config.toml
n_layer = 8
d_model = 768
n_head = 3
n_kv_head = 3
head_dim = 128
d_mlp = 6144
vocab_size = 32000
activation = "swiglu"
norm = "rmsnorm"
norm_place = "pre"
norm_eps = 1e-06
positions = "rope"
rope_base = 10000.0
rope_fraction = 1.0
qk_norm = false
attn_scale = 0.0884
bias = "none"
tie_embeddings = true
parallel_block = false
init = "normal"
init_std_qkv = 0.0324
init_std_o = 0.0
init_std_up = 0.0324
init_std_down = 0.0
optimizer = "muon_variant"
lr = 0.0109
lr_mult_down = 2.0
beta1 = 0.95
lr_head = 0.0053
grad_clip = 1.0
warmup_steps = 200
schedule = "wsd"
decay_fraction = 0.888
decay_shape = "linear"
final_lr_fraction = 0.0
batch_tokens = 131072
seq_len = 2048
doc_mask = false
z_loss = 1e-05
train_tokens = 1019000000
steps = 7775
dataset = "wikipedia_en"
Each number is 50 + 15 x the weight over its row's rms, rounded and kept within 0 to 99. Layers, rows and columns count from 0. The size before them is the row's rms in percent of the matrix's.

# down: layer 5 MLP down (transposed), 6144x768, rms 0.0556, rows 679-687, columns 128-255
# gate: layer 5 MLP gate, 6144x768, rms 0.081, rows 680-687, columns 128-255
# up: layer 5 MLP up, 6144x768, rms 0.0808, rows 680-687, columns 128-255
down679 098:79 63 42 58 59 58 41 60 60 48 58 35 53 35 54 50 75 50 62 41 36 53 36 41 50 60 47 57 72 31 50 55 54 50 42 53 74 37 59 35 62 43 21 37 45 25 36 49 34 48 39 29 54 13 82 43 53 36 51 47 60 39 48 58 34 70 51 43 39 49 85 33 44 44 37 49 44 18 52 74 45 63 65 41 35 71 50 41 58 39 40 35 29 29 75 40 58 67 46 50 55 47 39 42 44 16 40 73 57 50 37 74 83 51 34 74 47 35 66 76 39 44 64 62 34 44 60 66
gate680 105:48 64 47 51 27 57 39 04 43 42 38 72 24 52 65 68 51 70 51 45 47 21 64 41 38 56 57 49 54 48 39 48 51 54 42 82 45 48 52 67 65 22 46 60 46 70 53 32 69 78 39 24 67 19 23 48 52 30 59 34 51 49 45 45 42 94 63 39 19 45 43 50 67 39 59 74 76 49 25 50 66 57 43 26 52 63 49 34 54 50 33 40 23 30 62 52 38 55 56 49 47 41 54 66 52 31 33 51 44 51 45 76 80 52 61 46 74 46 20 55 59 65 41 62 84 50 56 30
up680 101:75 58 61 26 68 49 29 56 65 64 48 41 35 42 27 52 63 44 54 41 32 54 52 58 50 56 24 59 63 37 52 64 35 44 22 45 53 47 55 61 61 39 42 68 50 59 45 67 39 58 20 53 26 44 22 43 39 49 51 40 33 43 62 45 50 51 39 62 35 45 36 42 89 49 55 72 62 69 59 36 80 50 40 62 59 53 50 47 77 36 37 45 33 81 57 45 57 29 66 52 77 56 71 60 37 72 47 58 61 49 43 33 77 42 72 61 33 37 68 80 60 27 43 61 54 28 55 69
down680 100:46 50 39 73 52 57 57 27 42 51 68 38 27 85 57 31 67 47 21 46 64 58 21 41 34 36 15 79 50 69 77 44 44 58 71 23 50 28 72 40 20 34 42 55 43 57 33 43 51 46 71 46 28 44 67 46 47 83 40 27 40 60 53 32 48 70 40 40 57 73 51 63 54 76 39 44 43 65 40 55 28 66 60 58 64 33 61 57 30 51 41 71 34 54 60 34 65 36 61 32 37 56 60 31 51 43 40 29 67 61 72 46 33 38 21 43 38 66 59 57 62 66 51 67 39 64 53 80
gate681 100:71 36 44 64 27 44 27 55 46 42 82 56 43 42 34 61 83 43 66 29 48 55 37 32 66 61 52 61 56 64 54 58 54 61 57 36 61 75 46 70 35 53 73 46 58 70 53 65 55 51 41 67 47 60 50 78 44 49 38 37 44 58 59 56 67 43 65 37 55 65 42 20 17 62 12 41 38 68 49 54 41 37 51 66 63 54 37 57 30 44 29 48 39 55 67 57 46 49 65 58 80 67 61 73 49 81 63 63 33 39 60 54 05 57 27 30 59 49 53 35 35 32 31 77 58 29 48 70
up681 101:83 64 49 37 36 46 52 29 38 42 65 58 43 59 51 31 58 40 34 61 40 55 44 56 36 60 60 35 68 52 66 75 49 41 61 47 41 75 29 52 52 73 47 55 63 53 54 68 46 64 58 49 50 43 41 49 33 53 42 55 35 65 58 53 51 64 62 30 60 66 27 36 59 23 53 25 69 46 54 42 52 37 26 38 58 38 65 50 56 68 35 45 29 42 37 48 79 61 54 47 53 33 66 70 50 71 25 42 59 49 48 63 67 30 52 63 52 78 51 30 70 59 50 50 41 72 20 57
down681 101:45 62 44 32 65 58 73 57 59 38 76 52 56 19 31 67 72 35 86 35 59 46 78 42 55 30 52 45 15 57 57 49 27 46 66 57 47 56 42 62 24 23 56 38 30 37 38 63 33 60 70 53 48 45 67 58 30 71 53 45 60 67 33 55 52 62 42 57 45 55 59 25 22 43 40 08 35 44 80 49 55 28 73 48 39 43 32 31 54 49 58 67 49 73 30 49 45 61 54 56 43 68 76 44 62 56 43 41 41 43 68 55 35 58 65 54 55 30 42 61 57 63 40 51 51 35 55 40
gate682 105:70 33 42 62 21 57 41 45 36 48 51 81 32 72 33 57 48 69 61 38 39 56 50 75 49 39 68 59 58 74 33 24 20 39 54 64 63 60 34 41 23 35 61 43 53 59 46 69 42 24 51 64 63 70 46 32 39 62 50 39 52 79 26 38 29 65 39 60 28 45 64 59 30 69 44 69 30 55 48 60 53 19 49 41 34 38 38 24 55 47 37 43 44 54 34 56 56 32 51 49 59 74 47 36 56 28 89 51 42 58 35 68 46 36 50 50 45 43 51 52 50 33 52 52 57 37 16 56
up682 104:57 66 65 48 75 33 62 38 31 61 38 55 52 78 37 61 57 59 50 49 55 69 34 19 51 45 34 33 66 24 63 41 52 83 45 44 44 65 37 50 25 46 63 30 32 62 00 67 55 53 56 37 58 42 55 24 72 38 46 61 34 45 83 79 63 87 60 50 52 43 29 25 63 43 58 29 52 47 50 53 59 72 40 50 55 73 25 62 46 50 62 49 29 53 60 18 59 67 67 57 81 37 31 52 62 35 59 54 58 43 55 26 44 33 31 42 61 45 45 46 49 39 51 52 41 71 69 44
down682 097:55 80 41 46 40 51 59 59 45 58 44 54 74 67 60 57 42 32 74 48 35 62 31 60 80 76 65 54 61 26 02 35 24 83 38 68 45 50 68 46 72 43 68 39 43 52 26 50 61 34 46 58 54 49 42 58 34 54 46 48 31 19 73 52 40 77 58 60 49 40 59 43 59 41 42 39 64 39 76 39 36 69 49 51 16 46 61 55 50 41 67 30 40 18 56 54 47 47 67 52 30 24 54 66 28 63 61 57 38 25 47 46 45 68 59 57 63 37 48 48 46 47 75 68 61 47 79 58
gate683 097:51 60 70 19 48 36 60 50 87 42 56 45 73 50 39 54 52 31 53 48 79 35 35 55 74 55 53 26 60 42 63 47 41 51 51 60 71 42 51 42 37 26 66 51 75 39 60 40 39 35 88 73 41 57 53 34 09 58 26 27 54 57 35 43 70 58 35 47 33 50 17 65 67 33 47 60 68 55 72 22 67 57 59 40 07 21 29 66 41 39 69 64 46 81 65 65 56 42 49 41 47 40 57 38 39 26 31 52 48 31 41 40 53 64 67 41 46 35 49 78 49 33 72 67 59 38 39 47
up683 099:76 28 52 45 47 42 40 44 44 86 41 57 43 43 71 65 55 54 51 42 73 31 50 58 32 37 40 20 25 66 40 66 59 44 64 64 40 36 37 61 41 65 51 49 45 75 66 30 41 46 38 71 45 65 61 39 58 17 30 40 27 43 59 58 20 64 63 69 26 43 77 71 51 29 23 63 48 47 63 54 51 58 54 53 41 39 53 72 52 52 57 62 62 48 35 70 62 82 38 40 49 64 77 05 46 39 57 65 59 36 48 52 20 70 49 59 73 26 46 54 57 69 59 42 54 37 38 19
down683 103:58 45 50 28 64 66 56 62 51 82 47 54 30 34 33 83 58 73 29 40 56 45 34 30 69 23 59 43 89 63 59 55 25 27 41 63 60 28 52 49 30 36 88 60 47 58 37 44 59 54 44 43 41 58 42 50 46 40 67 47 51 46 36 41 30 63 35 56 72 46 45 50 56 27 48 49 57 42 35 60 74 52 57 45 72 55 57 62 70 55 47 41 54 32 53 52 55 57 85 30 86 48 61 32 54 14 25 83 58 47 25 33 42 48 34 56 62 24 53 52 55 40 65 48 70 44 40 70
gate684 101:57 56 56 35 30 61 64 29 42 36 43 51 61 51 47 55 54 48 44 33 47 49 34 43 67 63 40 28 49 35 71 47 41 41 72 16 31 62 59 54 61 35 67 47 54 63 58 91 40 52 38 16 31 43 70 61 57 70 48 55 50 52 35 33 46 53 66 45 46 59 44 43 20 38 47 54 56 44 44 60 53 42 46 57 35 48 33 28 49 60 56 63 21 81 47 84 11 57 79 18 36 54 49 36 57 64 54 51 74 55 51 59 58 54 15 84 40 62 60 70 76 48 47 61 51 45 27 46
up684 098:57 62 33 68 68 63 62 39 38 50 33 46 67 61 54 58 72 72 59 45 69 43 25 41 36 43 02 48 68 87 82 59 69 34 50 39 41 31 58 39 76 60 34 46 47 63 43 73 47 56 57 51 45 62 62 78 50 54 32 35 47 27 35 52 31 18 36 76 62 43 52 34 37 75 17 18 34 32 70 63 50 49 42 99 50 77 49 55 42 43 60 26 20 25 81 34 44 31 87 67 38 58 46 59 63 50 51 80 47 46 48 78 29 59 70 32 56 58 54 59 68 78 46 67 42 34 78 48
down684 105:43 63 54 34 46 41 62 52 44 35 58 84 59 36 32 44 45 21 55 61 64 59 41 59 55 42 35 46 73 46 38 59 49 38 84 69 45 71 50 49 67 37 56 57 29 43 37 38 66 79 57 50 55 26 46 63 58 60 59 34 38 42 45 69 41 69 60 54 26 77 56 49 33 53 54 46 42 26 29 42 52 67 67 43 63 47 45 44 35 41 70 56 44 59 30 46 27 57 48 51 48 57 36 30 56 50 52 56 42 53 36 37 40 49 31 49 47 92 76 67 21 46 40 48 48 66 61 61
gate685 103:52 27 28 68 88 62 67 61 45 29 79 67 95 64 52 54 64 43 26 38 46 55 50 50 53 75 78 47 43 75 44 35 49 53 46 34 28 32 44 48 55 28 29 52 33 38 53 43 46 18 67 32 50 62 22 60 32 61 25 47 62 67 42 61 39 56 32 63 56 52 41 39 29 34 59 68 27 50 23 36 43 18 17 41 66 59 47 47 53 57 29 37 69 60 40 58 60 38 38 35 54 34 47 36 48 59 33 73 46 30 57 53 50 43 51 57 77 72 44 77 55 50 73 59 69 62 59 38
up685 100:54 65 42 33 63 55 71 55 32 69 29 47 42 63 51 65 55 39 50 82 65 60 44 26 61 50 53 48 54 62 47 64 42 49 95 95 52 28 48 40 48 46 54 47 29 36 42 54 73 32 45 56 55 43 49 45 60 16 26 49 54 60 55 47 23 52 35 28 37 70 52 42 26 32 53 43 38 42 57 54 46 64 55 43 83 41 59 49 07 61 47 64 24 55 26 77 51 36 53 57 42 52 58 25 36 69 61 66 30 68 38 49 56 39 54 94 56 68 37 50 58 35 63 55 69 73 63 42
down685 102:45 35 66 43 64 55 56 40 73 58 48 46 34 62 53 55 45 30 70 49 34 00 22 86 74 37 64 52 41 50 39 44 87 40 36 63 42 57 41 68 39 81 63 55 00 44 39 48 69 33 37 27 30 47 62 46 56 36 58 50 43 39 50 43 33 64 71 41 25 44 55 59 32 09 47 47 36 44 27 62 59 27 77 43 61 50 66 45 61 50 49 39 57 40 70 23 79 52 40 68 63 51 54 66 41 25 74 71 62 62 70 09 48 73 51 57 27 30 36 54 56 30 25 52 49 61 43 39
gate686 106:57 62 50 66 61 47 65 41 76 45 45 50 40 30 55 40 49 44 41 60 39 49 55 68 15 53 51 69 31 42 43 67 31 45 21 36 35 53 42 80 53 54 66 58 50 33 73 79 52 39 59 59 56 51 73 42 28 73 63 49 52 46 31 41 36 68 75 21 59 60 66 37 47 60 48 44 50 46 36 59 37 60 59 64 14 27 39 73 27 42 48 66 47 30 47 36 34 64 46 56 92 35 36 43 30 51 50 28 55 70 67 53 52 60 78 34 35 41 49 51 38 75 54 47 57 38 50 25
up686 108:50 44 50 52 37 34 27 66 52 80 40 51 82 63 56 38 46 48 58 48 50 30 28 53 58 54 26 40 74 36 43 56 72 58 48 41 76 57 54 34 53 67 54 30 42 47 71 61 30 40 63 46 68 48 59 70 21 76 53 61 50 56 41 53 48 31 36 59 53 51 39 74 66 43 93 55 49 65 78 58 62 48 41 39 46 45 38 30 52 76 53 83 65 73 65 68 38 63 61 56 45 58 34 39 51 28 45 69 42 35 53 29 39 54 26 69 73 71 56 59 72 44 77 60 81 64 37 40
down686 112:56 61 41 51 34 42 63 70 48 80 43 44 83 33 34 55 42 74 29 38 20 42 39 59 52 51 21 37 69 32 42 22 52 47 46 54 57 57 44 43 76 79 49 39 42 50 41 58 69 50 35 48 73 64 47 63 45 54 50 71 54 54 50 72 76 40 47 44 56 65 52 60 53 38 86 35 41 56 60 44 60 47 53 27 59 62 61 26 47 74 75 41 30 55 46 30 25 63 55 38 47 30 58 53 55 66 44 58 63 56 79 38 49 57 59 67 72 35 47 51 80 57 79 87 42 60 46 34
gate687 102:57 62 62 56 59 42 72 25 41 46 47 36 27 34 41 90 46 38 59 41 66 59 45 14 43 53 48 50 63 43 60 75 53 84 51 27 48 45 21 62 51 58 55 49 51 25 54 49 42 50 43 70 52 54 41 57 66 66 56 34 40 35 56 50 27 54 65 72 37 62 53 65 74 23 31 37 24 41 60 18 63 49 40 33 33 49 32 58 51 58 60 51 83 38 62 67 43 54 80 51 34 66 37 37 27 62 34 30 46 47 62 59 67 74 36 37 37 29 69 72 48 53 38 79 62 30 42 42
up687 101:22 68 46 35 28 29 77 18 48 39 27 67 46 47 66 43 77 60 37 58 70 67 58 31 45 54 56 39 48 37 76 59 54 50 33 62 41 38 69 63 43 35 28 56 44 62 39 62 38 47 52 35 78 77 28 52 56 49 71 52 37 33 54 51 61 68 77 35 49 46 51 44 36 71 34 54 69 63 60 28 48 40 46 55 48 71 21 53 42 89 52 36 85 48 54 35 64 44 66 35 72 31 59 20 80 59 20 73 48 67 32 42 50 60 66 46 39 34 50 41 60 38 39 40 69 58 50 65
down687 106:60 55 30 32 35 40 68 58 85 51 60 52 55 80 43 20 42 53 26 57 25 32 55 31 46 41 58 60 49 54 67 42 37 64 63 65 31 52 48 41 46 47 56 55 56 48 31 54 53 48 59 66 68 52 48 71 49 60 71 57 75 51 84 27 35 74 73 59 39 24 73 57 86 85 57 69 35 33 59 65 31 78 50 73 41 57 54 46 64 44 59 48 76 57 34 61 69 60 62 28 75 62 92 41 49 66 35 50 26 32 51 34 60 64 48 60 49 61 59 53 65 21 38 35 63 23 68 45